Weights of a small transformer language model: 208M tokens.
Each number is 128 + 24 x the weight over its row's rms, rounded and kept within 0 to 255. Layers, rows and columns count from 0. The size above them is the row's rms in percent of the matrix's.

# layer 4 MLP down (transposed), 1024x256, rms 0.0971, rows 41-140, columns 192-223
size [ 99 109  94  88  93 101  99 102  98 103 102 102 121  95 104  94  99  97 108  96 103 105  94 100 101 122  99  93  91 106  96 107  91 112 100 102  92  93 107  97  90 102  97  98 102  98  98 106  89 108 104  92 107 109  97  95 101 103 106  97  95  94 115  98 102  98 100  92  92 121  95  88  96  93  95  92 113  92 106 105  90  91 106 104  95 114 105  89 108 117  97 113  96 104  96 122 104 114 103 131]
[[155 127  98 142 130 121 123 162 130 126 133  95 147  91 146 150 130 145 162  89 131 106 136 110 148 153 198 173 117 150 147  80]
 [117 118 109 203 148 113 110 148  90  63 193 125 129 145 155 115 113 152 137 142 157 135 106 109 135 115 166 151 132 146 139 117]
 [104 142 152 116 143 152 126 104 144 211 124 143 138 149 133 151 128 139  97 143  91 130 124 153 146 117  84 138 138 126 118 148]
 [143 137  48 112 134 153 114 134 136 117 145 126 116 145  96 139 163 139 133 128 122 120  95 127 132  91 143 148 128 198 129 123]
 [141  86 124 132 117 136 119 124 157 111 127 138 158 156  90 124 142 147 161 120 147 157 115  83 109 143 116 110 120 169 119 128]
 [ 85 122 141 117 155 159 131 131 143 108  39 179  95 128 127  79 115 135  93 195 101 119 116 116 143 134 158 124 102  81 117 137]
 [113 141 150 128 134  89 153 125 114  91 122 141 146 155 144  57 123 134 127 128 126 120 169 153 157 116 137 129  96 132 110 134]
 [121 129 131 103  89 129 132 129 134  94 147 143 196 152 156 139 154 145 115 122  95 131  95 117 131 110  90 113 123 146 135 150]
 [ 96 187 125 103  93 115 186 126 146 155 126 108 147 133 158  95 139  97 136 118  95 157 103 131 140 117 127  80 131 162 135 100]
 [111 147 150 108  82 128 123 100  93 141 126 114 119 122 107 109 108 124  95 138 131 133 119 124 132 126  82 134 174 156  96 134]
 [151 109 137 155 129 180 146 146 124 143 127 147 150 141 125 159 116 140 129  89 157 138 112 144 134 125  95  94 108 167 113 129]
 [145 108 113 109 101 180 143 112 100 137  91 139  98  96 136 113 126  89 146 120  44 131 146  87 154 132 145  94 126 141 139 107]
 [157 136 140 135 146 132 112 114 104 136 102 126 130 143  94 111 126 157 121  89 158 148 115 118 131 131 142 104 146 108 119 146]
 [181 118 104  93 140 146 126 160  73 129 100 130 151 108 116 123 144 113 123 136 134 166 125 124 117 120 146  87 125 105 176 173]
 [ 75 127 100 161 135  90 127 138 105 108 121 143  83 145 137 105 144 139 133 147 155 134 117 138 154 124 113 150 102 112 135 161]
 [139 135  89 110  84 118 127 102 102 110 117 131 146  91 139 105 124  84 146 151 165 143 115 140 124 113 159 146 129 129 119 105]
 [107 138 113 137  97 166 103 149 147 131 156 144 154 145 172 138  95 120 155 179 146 109  96 122 136  90 116 164  84 137 134 124]
 [ 98 109 118 117 129 161 105 117 150  92 164 142 135 155  75 116 132 119 100  66 133 141 152 145  83 134 147 112 136 147 132  72]
 [124 136  84 113 121 123 129 148 119 142  94 106 119  83 121 136 114 125 141 113 158 120 144 139 102 108 104 139 118  86 132 132]
 [106 165 124 141 131 124 104 208 152 182 128 129 134  67 168 118 102 112 129 118  90 129 162 126 142 101 111 128 115 134 136 102]
 [118 117 144 152 115 174 141 108 134 158 116 138 130 129 128 154 115 173 147 144 125 139 172 115 147 157 100 143 144 150 115 113]
 [164 148 167 148  80 123 125 155 150 120  94 172 172 112 143 127 110 136 117 131  72 162  96 147 139 142 119 170 100 107 103 146]
 [119 106 129 135 130 148 125  96 128 134  85 130 135 156 105 133 162  79  71 124 119 132 121 106 129 145 131 130 104 124 117 125]
 [168 117 152  93 145 105 139 106 160 107 107 170 146  85 104 149 108 125  95 115  89 174 143  98 108 138 120  69 130 135 131 154]
 [134 106 118  97  84 152 148 126 150 113 195 137 129  94  52 114 128 135 119 143 129 159 144 110 131 128 115  84 101 111  75 112]
 [146 123 135 149 135 154 125 123 150 174 140 119 160 119 142 100  79 105 127 184 154 114  64 100 121 138 121 113 119 113 126 146]
 [130 121 142 156 112 142 164 107 107 129 149  88 103 168 143  98 141 143 138 127 107 130  85 157 127 129 106 155  50 139 149 120]
 [136 113 140 153 173 122 154 146  80  87 105 139 117 128 112  98 144 147 131 138 151 155 115 109 103 141 120 117 106  98 123 164]
 [161 120 111  97  88 155 114  60 120 147 129  79  97  79 142 108 122 126 113 149 102 168 114 156 143 149 128 111 107 110 124 129]
 [116 106 131 162 154 108 138 146  91 119 158 154 135 139 130 152  89 156 166 109 127 123 119 128 162 136 159 137 122 155  99 124]
 [132 105 187  89 154  95 125 124 158 182  90 153 129 125 151 155 151 181 152 120 109 116 147 121  74 111 145 145 130 152 133 134]
 [130  94  88 117 139 152 136 125 128 128 152 122 122 159 120 128 137  95 124 123 116 124 134 164 119 156 116 133 126 142 118 163]
 [176 140 131 160 150 115 149 116 113 107 196  94 172 140 106 148 149  93 138 149 159 102 133 165 106 115 130 127 163 134 130 117]
 [102 146 156 162 117 101 128 158 122 152 137 114 134 122  88 110 124  72 127 147 133  87  81 151 133 101 108 119 134 189  81 116]
 [147 134 136 127  58 126 119 133 159 149  95 130 129 156 153 116  90 110 102 110 142 152  97 146 142 106 110 144 125 143 162 146]
 [115 125 131 159  89 113 159 128 111 107  87 107  93 132 153 103 129 120 119 132  89 148  82 145 164 147 139 117 154 139  98  90]
 [160 133 104 122 171 134 133 144 132 133 124 112 148 153 131 159 156 117 105 112 123 117 117 103 151 138  91  85 162 117 146 137]
 [128 148 136 140 174 121 130 130 125 162 163 143 123 128 123 138 170 128 129 126  78 126  90 109 166 136 137 111  94 112 128 113]
 [102 123 114  88 110 116 152 137 151 137 118 182 119  51 141 148 132 132 106 111 103 134 132 163 120  93 135 117 122 158 183 121]
 [130 122 124 154  38 157 157  99 140 124 105 122 124 126 142 118 118 107 123 146 137 119  99 101 108 200 161 121 152 118 128 165]
 [145 124 165 117 107 128 151 129 128 104 110  90 105 158 133 146 129 131 158 154 141 152  92 206 126  97 103 137 147 173 120 138]
 [ 99  84 129 147  67 105 154 145 147 111 120 131 139 155 131 106  75 146 211 121  83 148 126 142 122 165  94 138  76 137 131  96]
 [135 146  82 124 106 130 149  77 118 102 142 100 180 176 107 117 164 152 125 178 125 125 117 138 103  88  92 128 123 116 177 117]
 [108 147 124 106 137  88 108 101 149 162 126 158 110 134 131 151 126 118 143 153  92 144 113 108 106 134 122 117 147 165 104 149]
 [139  84 129  95 122 115 148 111 102 104 108  96 105  95 128 124  98 180 141 139 116 123  88 131 151 110 133 130 138 107 156 114]
 [129 137 147 160 124 114 137 113 128 120 107 130  76 125 130 124 110 145 135 119 145 101 134 120 156 129 127 181 102 114 116  96]
 [139 159 144 110 151 143 136  85 113 109 138 136 136 134 193  76 148 137 137 123 134 117 132 170 135 119 128  84  96 140 121 102]
 [ 96 200 120 147  95  87 136 132  94 115 131 170 159 120 141 144 152 103 127 136 147 129 122 158 125 103  93  87 157 147 161 134]
 [138 108 169 151 137 155  86 135  71 152 128 140 128 128 112 115 140 139  86 147 148 110 130 131  81 111 119 113  90  98 109 121]
 [158 156 175 123  66  75 111 116 135 138  84 109 136  59 126 109 147 126 156 170  92 128 138 148 166 135 118 163 171 149 118 109]
 [110 155 152 128  79  98 105 139 160 116 109 105 116  83 132 105  97 149 118 116 168 133 116 156 134 110 109 150 167 149 103 118]
 [164 130 149 134 118 117 111 174 143 158 110 156 135 102 160 114  96 106 127 112 155 121 122 118 154 108 135 129 132  86 144 140]
 [ 97 123 132 145 121 132 161 196 121 154 113 107 174 126 156 131 159  92 113  98 103 137 132 153 106 161 137 115 119 146 105 137]
 [149 143 124  90 108 129 182 116 136 156 100 146 115 130 144 129  65 136 159 125 184 131 135 129 134 126 127 145  82 130  96 133]
 [103 110 137  91 127 152  96 132  94 116 141 116 151 124 165 157 162 115 158  99  65 115 158 115 113 115 130 109 127 137 154  96]
 [160  92 139 143 149 108 134 101 130 148 120  94 109 149 133  87 104 127 123 137 140 135 154 156  71 121 144 132 152 121 104 112]
 [108 104 105  88 162 112 128 141 174 108 123 173 127 118 137 127 152 113 175 108 121 105 117 130 139 149 153 169  91 147 103 126]
 [147 127 113  93  98 155 138 106 136 127 128 117 116 154  91 132 127 174 110 156 157 141 134 155 151 184  79 114 104 101 122 142]
 [154 126 116 140 112 116 108 113 142 141 140 140 147 131  89  91  87 135 152 131 131 142 134 144 116 128 115 140 105 158 172 129]
 [108 118 160 141 111 106 107 117 162 147  90 146 100  88 104 166 147 153 117 167 137 155 130 101 118 101 172 124 108 138 181 139]
 [125 135 147  66 124 127 122  86 149 143 148 131 121 138 106 117  91 128 122 120 116 117 108 121 156 106 125 101 171 149  86 121]
 [152  86  99 193 156 150  94 120 166 134 139 111  78  80 140 107 113 135 170 114 151 109 120 103 156 140 152 148 102 101 139 148]
 [116 103  82 113 149 159 123 120 154 100 104 121 124 149 113 136 122 126 111 126 133 119 106 143 128 153 140 143  70  89 155 150]
 [158 146 179 187 113 119 102 117  86 116 111 132 139 105 137 159 107  95 140 128 128 142 154 143 151 142 136 154 125 161 102 150]
 [113 153 120 132 143 106 155  92 104 160 111 109  97 133 138 125  85 100 125 130 120 135  99 152 150 139 127 129  98 148  86 138]
 [115 113 128 135 118 138 163 120 158  67 107 137 145 182 142 119 146 113 158  96 124 105  98  86 128 152 168 160 142  98 152 124]
 [128 123  87 139  97 118 102 141 121 123 124 174 104 137 118  98 156 134 108 132 116 135 164 160 152 166 131  81 129 123  84 165]
 [100 176 142 124  92 145  77 146 140 104 150 105  95 148 132 117 128 121 128  94  76  95  96 120 155 152 103  82 131 103 116 137]
 [122 120 160 143  93 154 124 110 145 177 164 142  83 113 131 160 174 127 134 112 115 147  75 137 114 100 143 136 160 134 144 110]
 [189  84  93 144 142 159  96 185 142 115 154 108 125 124 111 141 119 124 162  74 144 121 153 120 155 138 149 147 143 143 127 138]
 [123 124 151 135 105 119 125 146 110 170 130 127 109 129 165 124 145 146 158 124 147 160 132 151 130 116 138 134 118 125 125  87]
 [108 134 131 104  81 149 146 104 114 113 152 137 146  78 104 138 122 132 144 118 127  91 178 130 123 136 127 121 153 153 151 116]
 [131 108 158 164 136 120 112 143 154 159 115 126 136  92 137 157 127 167 157 188 185 190 133 183 123 162  92 125  99 165 140 138]
 [118 139 105 131 118 112 167 123 141 120 148 153 129 148 106 114 119 148 121 162 101  90  86 150 109 147 160 148 137 136 103 135]
 [121 143 115 126 141 130 131 106 133 124 123 130 126 139 101 128 128 139 112 138 119 138 121  57 130 138 158 153 105 129 102 111]
 [147 104 105 154  53 114  97 117 143 114 141 162 120 148 107 142 124 110 141 131 138 119 106 181 128 134 153  91  66 165 139 112]
 [129 119 126 146  99 173  81 177 134 180 114 110 111 147 172 131 145 105 126 118 107 110 139 124 127 134 133 134 160 157 154 123]
 [129  96  80 151 113 106 106 132 131  94 115 124 147 107 145  74  96 187 142 159 150 102 112 129 126  98 120 109 101 109 151 143]
 [131 114 143 101 113 157 107 143  94 110 121 131 122 122 152 130 132 127 109  98 113 107 147 139 135 123  84 147 120 170 123  72]
 [135  71  87 148 108 146 157 140 103 115  72 127 110 169 139 124  70 156 132 133 135 159 118 162 134 144 128 137 108 129 122 122]
 [153 129 121 137 136 138 125  99 109 139 109 164 140 103 100 116 121 145 146 148  94 154 114 147 121 136 108 120  94 160 127 111]
 [169 113 128 178 116 115 147 135 146 132 168 112 114  91 100 124 131 133 154 142 109 159 136 147 121 116 147  76  98 112 152  79]
 [128 135 171 138 125 139 111 143  89 151 161 125 136 138 161 147 135 160 129 121 135  86  64 175 135  89 114 113 124 111 127  77]
 [114 136 145  82 170 102 150 151 123 135 105 124 131 118 174 118 146 136  94 100 121 129 169 110 136 116 154 143 124 162 128 146]
 [ 99 109 138 144 187 142 135 158 155 160 129 141  79  93 133  97 153 111 140 120 160 140 114 136 133 111  74 130 149 126 159 169]
 [146 117 118 153  90 151 132  95 123 132 113 133 147 115 144 164 111 153 167 129  90 181  72  99  84 155 166 100  94 141 104 121]
 [104 135 126  84 109 120 116 132  97 102 115 110 143 152 162 126  96 133 134 139 122 110 103  97 104 180 134  96 139 146 144 130]
 [124 127 102  99 129 154 179 135 100 110 177 143 127 147  94 115 116 120 135 151  87  77 150 135 109 115 104 127 106 126 140  64]
 [128  86 163 106 128 151 134 111 117 129 138 136 128 138 175  88 184  93 161 112 117 125 172 171 166 130 124 110  76 133 130  94]
 [124 108 151 133 121 104 110  94 123  90 123 147 112 132 126 113  93 138 155 113 112 142  85 127 110 134 133 107 175 133 157 170]
 [129 134  97 156 104 128 136 118 121 140 174 131  99 142 115  83 151 114 138 126 141 148 120 100 108  94  80 103 112  98 148  93]
 [129 115 121 147  79 126 105 133 140  80 122 120 173 191 151 133 115 164 109  97  80 122  90 110 150 116 157 120 129 108  82 138]
 [ 79 134 151 145 107 163 159  96 174 128  88  89 137 168 126 135 120 164 133 112 104 128 149 114 120  98  86 163 152 152  82 110]
 [157 117  92 116 143 150 111 129  60 132 134 125 106 124 103 148 111 172 127 101 158 133 107 145 149 112  90 124 155 110 100 138]
 [144 143 130 122 111 148 147 122 144 128 114 105 149  91 156 125 130 139  71  90 170 135 120 125 155 122 137 124 132 142 133  80]
 [115 166 146 143 127 113 150  99 159  94 128 122 139 104 151 158  94  98 128 203  91 106 125 165 150 154 123  98 122 156  90 126]
 [130  68 138  90 149 136 117  97 165 123 113 126 113 166 135 147 156 109 151 122 137 100 180 119 135 125  93 103  78 160 134 155]
 [125  90  99 128 131 162 148 125  84 123 167 130 152 136 154 157 108 166 168 125 155 113 131 107 126 117 100 123 112 130 110  94]
 [124 121 147 179 143 114 105 138 100 132 151 127 137 101 126 154 118 122 122 110 150 113 117 120  94 137 119 133 122 138 189 152]
 [129  70 105 145  76 116 168 144 127  85 152 106  92 151 111 154  88 127 163  91 142  90 123 143 136 157 162 133 163 113 144  76]]
# layer 4 MLP up, 1024x256, rms 0.0846, rows 42-141, columns 192-223
size [109  89  96  94 105 106 111  95  95 105  97 101  97 105  96 102 106  93  94  98 100  93  90  93 128  94 103  93 102  99 103  93 103  99 108  97  92 110  92  91  98  97 101 101  95  97 104  89 104 102  92 105 109  92  95  97 107 105 106  97 102 109  94 101 100 100  94  88 110  96  92  91  90  95 101 104 106 102 102  96  92 107 106  96 113 102  99 107 127 103 105  99 106  91 109 110 101 107 112 104]
[[159 147 128 108  95 102 123 133 129 129 136 122  86 154 107 140 142 133 117 110 146 121  90 160 104 134 123 108 102 131 146 141]
 [132  91 122 140 135 146 113 166 136 125 137 139  78  98 177 126 119 175 168 111 157 104  97 120 145 112 153 164 108 121 146 134]
 [129 104 108 138 152 148 125 122 170 152 170 159 147 132 110 167  85 160  87 158 124 126 130 119 126  95 148 147 137 106 134 117]
 [117 155 137  81  99 134 114 126 119 109 118 141 178 145 125 108  90 156 114  96 123 134 104 108 132 106 120  84 130 119 146 154]
 [163 133  83 137 123 101 135 153  76 116 126 123 151 110 151  92  99 124 160 125 159 123  70 133 129 172  81 104 137 146 119 149]
 [119 108 137 111 125 121 147 135 139 126 141 151 119 114 126 173 106 154 142 128 103 147 122 144 174 112 111 160 106 105 142 168]
 [172 151 115 127 180 104  93  79 130 113  80 137 119 141 145 141  54 146 132 130 132 137 141  68 112 161  92 121 108 136 155 101]
 [115  75 113 169 137 115 128 129 113 166 132 137 153 142 114 138 103 160 128 152 177 164 118 167 124  78 107 112 133 146 144 151]
 [110 122 109 136 151 111 150 106 151 153 118 162 113 129 143 121 107 128 135 129  98 140  80 136  76 133 154 145 137 148 187 143]
 [154 128 153  97 151 125 122 104 139 159 122 122 120 115 169 114 100  89 149 168 180 140 114 110 117 109 118  94 127 104 111 134]
 [111 113  95 139 107 147 101  83  76 110 120 144 139 133 161 123 127 122 115 127 134 148 158 109 115 142 114  97 148 113 134 110]
 [ 85 129 143 142 112 101 127 123 118 119 186 132 141 113 149 106  99  87 124 144  78 102 111 152 136 120 129 157 113 111 125 143]
 [114 100 139 147 119  89 138 156 149 168 139 126 109 112 171  99 171 135 116 152 156 138 123 122 131 122 125 133 123 171 120 146]
 [ 94 111 112  98 134  86 122 129  88 132 133 146 142 110 118  94 100 130 188 123 118 126 161 131 159 101 145  40 128 106 121 109]
 [141 104 147 145 146 115 121 138 166 191 121 138 132 135 131 123 119 146  95 113 116  99 111  96  97 115 115 133  64 129 169 104]
 [109 144 144 117 131 119 143  80 118 144 138 117 160 107 138 117 156 115 113 115 152 117 133 117 150 127 154 127 147 156  73 146]
 [191 142 140 133  87 157  81 135 112 122 132 142 107 169 131 139 127 101 147 116 123 108 143 134 145 165 123 113 120 101 146 123]
 [102 169 161 158  71 153 101 134 121 119 129  96 136 128 169  78 164 138 148 135 133 125 104 178 119 121 107 131 160 143  71 131]
 [164  88 107 116 139 139  98 110 140 112 102 149 119 114 110 155 141 133 129 162  90 142 106  75 154 125 111 125 171  91 116 134]
 [147 151 164 133 124  95 104 138  85 119 147 154 111 134 115 130 105 141 153  90 138 154 151 152 125  70 181 139  76 152 121  97]
 [118 131 140 151 123  96 117 128 145 152 126 115  95 135 108 139 125 122 177 138 150 122 119 101 137 137 135 133 135 164 126 126]
 [115 134 147 118 126 148 134 153 131 107 109 170 102  94 175 107  98 124 102 115 157 114 163 102 122 105 132  90 146 159 121 150]
 [171 102 135 118 129 115 173  97 130 140 121 102 155  68 114 141 120 120 109 141 152  98 144 149 101 103 144 157 162 156 150 163]
 [125 133 155 121 141 141 146 179  69 104 146 110 159 149 150 152 150 136 124 139 143 107 127 137 164 100 105 135 133 123 116 129]
 [127 144 109 117 119 154 121 104 145  70 141 158 130 126 134 147 103  73 136 116 100 133 174 102 103 119 139 109 121  95 119 116]
 [124 170 155 108 138 152 119 158 154  96 145 155 143 161 122 126 145  85 121  85 108  85 149 108 113 104  52 118 171 128  71 144]
 [172 147 169 122 133 107 135 176 171 147 157 135 127 102  96 139 156 138 138 180 115 157  85 169  89 134 117  86 167 130 127 111]
 [112 132 119 118  94 145 116 154 112 170 120 156 146 154 162 150 118 132 150 125 118 147 107 142 117  89 120 111 125 147 188 178]
 [128 122 146 104 154 140 161 132 156 158 135 107  84 102 102 146 100 114 144 149 145 134 151 130  70 106 146 122 167 106 118 120]
 [131 122 135 104 127  84 130 105 113 155 110 132 135 112 156 137  93 149 170 136 114  99 143 118  85  74 113 148 122 144 101  97]
 [ 98 147 151  98 157 134  86 130 144 109 160 148 138 154 150  79 159 146  64 116 142 100 128 112  95  93 122  84  85  83 133 141]
 [ 52 117 134 123 129 118 100 131 131 110 108 104  66 120 113 121  96 147 137  86 104 180 141 103 115 139 154 121 162 154 149 115]
 [114 143 121  99 143 127 142 146 124 107 148 151 203  95 139  98 143  95 122 119 129 161 160  93 150 112 153 138 110 117 131 107]
 [120 117 156  81 131 105 140 122 110 120 125 124 132 151 134 127 115  86  84 126 116 134 115 131 135 106 124 128  86 139 125 164]
 [183 141 150  95 156 128 149 118 149 174 135 134 108 133  92 124 147 141 118 113 152  98 136 126  94 115 160 132 160 174 154 106]
 [177 118  99 135 148 151 104 140  95  89 156 152 128 191 137 135  79 164 138 166 144 146 114 116 132 120 146 143 136 115  72  81]
 [147 117 124 116 132 174 159 120 125 127 142 176 159  92 112  99 103 137 138 109 132 133 161 122 161 130 128  93 111 135  97 165]
 [134 118 135 155 127 113 132 188 124 163 150 110 141 106 153 115 123  97 101 109 140 161 118 117 123 143 139 147 136 122 121 173]
 [132 134  99 158  78 120 170 148 101 105 129 104  88 136 116  95 120 121  73  90 138 113 125  95 124  85 162 127 132 144 136 141]
 [180 111  92 141 159 109 153 103 121 189 151 144 169 132 110 103 123 125 105 117 132 132 150  92 145 157 169 109 116  89 135 112]
 [162 158 120 142 148 145 112  89 111 145 111 110 128 140  95 121 215  77 100 139 137  91 134 147 126 109 141 162 140 133 108 127]
 [151 142 126  90  75  99 138  95 123 119  78 142 132 128 151 117  84 126 119 148 151 154 131 128 123 137 118 110  96 154 124 139]
 [138 123  99 126 127 131 142 161  88 113 163  56 131 102 121 130 157 130 123 132 154 108 140 142 164  97 141  96 111 167 124 121]
 [117 149 135 135 121 131 185 128 137  73 152 161 125 129 154 126 129 146 114 122 112 149 165 155 101 139 131 110 115 101 157 115]
 [150 163 115  85 140 128  88 134 132 124 140 123 135 137 142 157 133 144  98 127 124 130 117 151 117  81  99 129 104 144 120 144]
 [121 116 108 132 115 123 137 154 150 107 139 145 155 152  98 178 103 135 176 136 173 192 118  98 108 131 138 194 107 132 144 153]
 [161 153 136 128 137 130 131 140 124 127 149 121 109 164 122 126 145 148 101 114 119 151 109 135 156  95 207  84 145 100 127 100]
 [130 112 111  93  88 117 149 106 140  97 152 130 150 151 163 140 108 101 152 151 114 129 125 138 121  94 176 130 150 140 125 132]
 [140 153 141 130 137 135 105 157 123 161 123 136 172  95 147  74 126 142 100 175 145 100 136  93 144  79 160 174 124 157 150 140]
 [125 155 101 114  91 106 108 170 123 164 122 155  95 100 139 100  77 106 131 141 122 149 125 119 119 129 153 116 140 140 130 131]
 [121 127 148 137 113 163 128 174 125 150 116 129 151 133  64 104 145  96 122 127 133 118 117 152 117 141 143  94 124 106 100 114]
 [188 140 148 133 126 189 143 164 156 106 132 163 102 107 140 127  93 153 143  72 116  99 148 120  91  95 117 119 150 170 166 117]
 [145 129 106 120 143  70 110 117 120 113 133  85  83 135 141 135 102 145 118 107 139 151  83  77 121 114  96 169 163 124 117 161]
 [117 130 127 181 117  92 158 138 124  93 138 153 134 157 102  99 104 144 146 135 102 156 114  60 134 120 115 141 111 156 136 140]
 [132 174 156 122 143 110 127 147 121 168 131 109 121 106  66  97 123 119 174 130 118 135 138 144 140 160 112 136 126 133 101  83]
 [155 152  92 145 141 158 140 139 125 149 137 116 116 131 123 152 145 127 144 151 139 135 151 137 123 149  85 106 150  84 136 102]
 [139 129 120 129 146  87 147 140 120 133  86 154  85 125 123 168 122 133 162 117 110 130 165 127 148 107 151 137 143 176 152  85]
 [ 90 132 143 132 107 157 124  93 155 116 115 136 174  76 139 104 135 141  85 109 162 153 114 123 139 141  93  83 135 151  87 157]
 [159 169 164 144 148 115 112  97 172 126 146 136 118 114 130 179 129 114 135 153 126 129 121 151 136 144 164 146 136 115 151 129]
 [143 116 112 137 128 145 121 150 150 132 131  98  97 121 130 138 152  85 132 129 157 152 182 159 130 113 109 110 123 138 132 136]
 [147 117 120  92 127 166 133 113 112 170 158 116 105 124  85 132 149 146 110 136 129 138 176 128 113 158 120 106 137  75 157 151]
 [129 139 157 114  99 127 100 159 115 120 126 109 144 145 135 129 111 123  81  90 147 100 156  83 124 114 145 134 121 141 118 133]
 [126 136  78 129 127 103 142 127 136 167 113 152  99 131 100 106 128 137 137 111 106 117 107 116 114 110  95 142 153 111 120 164]
 [ 90 130  87 147 142 122 148 118 138 114 111 167 126 115 174  76 112 120 122 118 135  93 105 127  93 104 126 158 121 129 128 146]
 [170 145  89 127 105 120 119 130  62 182 114 154 151 205 114 119 107 140 126 117 131 133 112 119 142 124 149  96 106  96 135 137]
 [152 133 144 126  81 103 104 175 149  88 156 152 114 140 156 148 139 129 106  81 120 134 172 123 115 125 135 153 190 166 116 107]
 [153 137 153 158 125 152 150 135 124 142 113 158 134 132 132 122 120 121 136  62 161 121 171 136 104 146 133 148 136 130 150 168]
 [109 126  96 135 139  88 118 125 120 146 119 108 128 122 114 113 102 142 112 142 122 114 112 110 149 144  83 169  91 122  89 123]
 [129 106 108 125  96 130  91 154 100  97 147 141 108 122 156 153 134 149 142 111 131 167 121 110 153 125 100 116 159 100 137 126]
 [103 103 118 154 147 153 113 160 136 167 115 160  98 156 110 120 120 121 101 170 142 134 105 138 111 125 157 153 149 137 154 143]
 [143 140 130 159 145  99 130 135 137  97 146  83 138 188 167 132 151  98 139 157  86 139 107 132 145  98 110 155  98 110 118 104]
 [171 107 125 145 187 131 175 132 168 124 156 144 152 144 123 107 108 146 147 112 113 126 121 128 106  98 146 151 105 142 116 144]
 [ 83  83 115 147 153 129  96 143 131 101 129 133 138 124 100 160 172  77 140 132  96 130 154  89 133 152 100 136  89 121 103 105]
 [105 100 158 105 105 130 118 133 137 138 133 151 148 170 153  90 120 145 134 112 122 169  89 145  97 125 155 133 137  95 110 136]
 [152 101 152 153 144 151 162 119 109 144 106  99 108 146 125 130 110 102 112 201  92 107 133 119 133 136 176 183 142  90 124 105]
 [116 125 160  99 116 127 124 130 110 160 153 123 122 154 120  75 153 114 161 122 101 112 113 132 104 143 143 147  96 157  97 110]
 [143 140 130 123 118 168 155 132 131 147 148 128 145 133 128 173 151  65 140 163 128 126 127 104 154 138 136 131  78  92 154  91]
 [117 122 154 146  89  59 132 149 146 120 117 140 117 115 158 141  96 139 146  64 108 128 117 161  81  88 159 145 106 113 113 126]
 [115  97 109 152 134 117 125 101 137 122 100 119 143  95 161 133 114 104 151 113 152 130 106 138  83 149 150 118 120 130 100 161]
 [137 132 109 122 134 158 157 161 122 112 159 107 127 104 117 166 122 147 129  81 118 122 130 102 153 124 145 161 149 135 106 169]
 [127 146 104 146 164 122 160 144 153 149 156 145 104 108 109  95 141 163 120 141 120 104 125 105 103 117 165 133 104 120 138 114]
 [ 98 146 113 116  76 120 138 115 172  92 167 135 110 110  83  84 111 100 127 122 138 120 147 129 114 144 121 140 118 158  97 134]
 [124 140 196 135 137 109 118 146 116 151 136 107 170 126 164 110 128 113 158 118 111  97 177 114 135 147 132 106 150 103 116 121]
 [145 130 129 116 162 120 106 115 121 127 128  95 128 104 144 155 155 109 119 161  99 119 157 133 124  99 142 140  91 122 100  95]
 [156 104 141 134 138 135 152 157 107 114 140 155 134 145 162  99 112 144 146 128 126  77 154 167 131  97 188 155 116 142 117 133]
 [123 147 155 158  99 144 137 136 102 169 157 126  87 141 100 118 114 129 150 135  85 113 167 156 104 120 121 123  79 152 125 129]
 [163 193 160 113 117 103 150 112 155 120 127 109 168 116 146 183 124 110 138 163 133 148 119 164 138 145 127 131 127  96 123 124]
 [ 84 140  93 125 119  96 117 164 114 137 102 118  86 103  97 153 124 140 159 105 147 141 132 116 169 151 140  92 146 189 140 126]
 [ 56 151 164 162 133 143  95 167 155 170 140 126 138 120 130 145  83 128  94 134 135 134 162 148 168 108  93 124 135 157 168 101]
 [115 102 120  89 132 136 117 136 148 108 138 148 139 102 170 124 144 150 163 144 151 132 128 111 119 110 138 145 124 121 136 163]
 [108 116 111 105 153 100 140 125 109 147 127 181 133  90 139 119 117 100 129 147 125 133 159 128 122 119 111 150 133 112 126 116]
 [184 128 111 131 154 123 116 118 164 140  99 141 125  99 112 151 116 111 128 134 120 155 108 165 123 119 116 140 131 157 144 208]
 [107 144 135 133 115 120 113 167 132 175 124 125 174 113 126 130 164 107 131 150 157 128 142  61 107  96  96 114 111 134 103 119]
 [109 108 118 116  98 119  85 136 122 152  98 138 165 130  81 131 149 143 150 144 131 159 103 121  81 179 108 130 119 134 105 119]
 [161 110 115 125 128 130 123 149 105 123 161 145 180 116 110 135 110 132 171 135 139  68 146 151 100 183  75 105 134 156  92 121]
 [ 88 146 151 113 101 125 150 118 119 189 127  88 106 168 144 116 119  99 139 114 149 152 106  79 131 101 147 161 142 170  84 141]
 [119 115  97 128 110 143 143 150 135 125 153 156 168 110 155 169 168 134 136 110  92 149 140 162 121 169 190 140 116 118  77 132]
 [153 135 139 124 150 164 148 148 164 135  89 149 160 111  99  93 138 127 119 161  84 109 181 147 116 110 121 129  95 114 118 120]
 [136 135 201 145 146 117  98 141 153 148 152 131 139 125 144  88 161 141 137 125  93 136 136 135 110 136 140 131 115 138 100 120]
 [106 121 120 117 141 139 125 114 128 145 106 137 127 155 131 125 105 128 110 110 132 127 137 140  87 147 138 106 139 151 144 105]]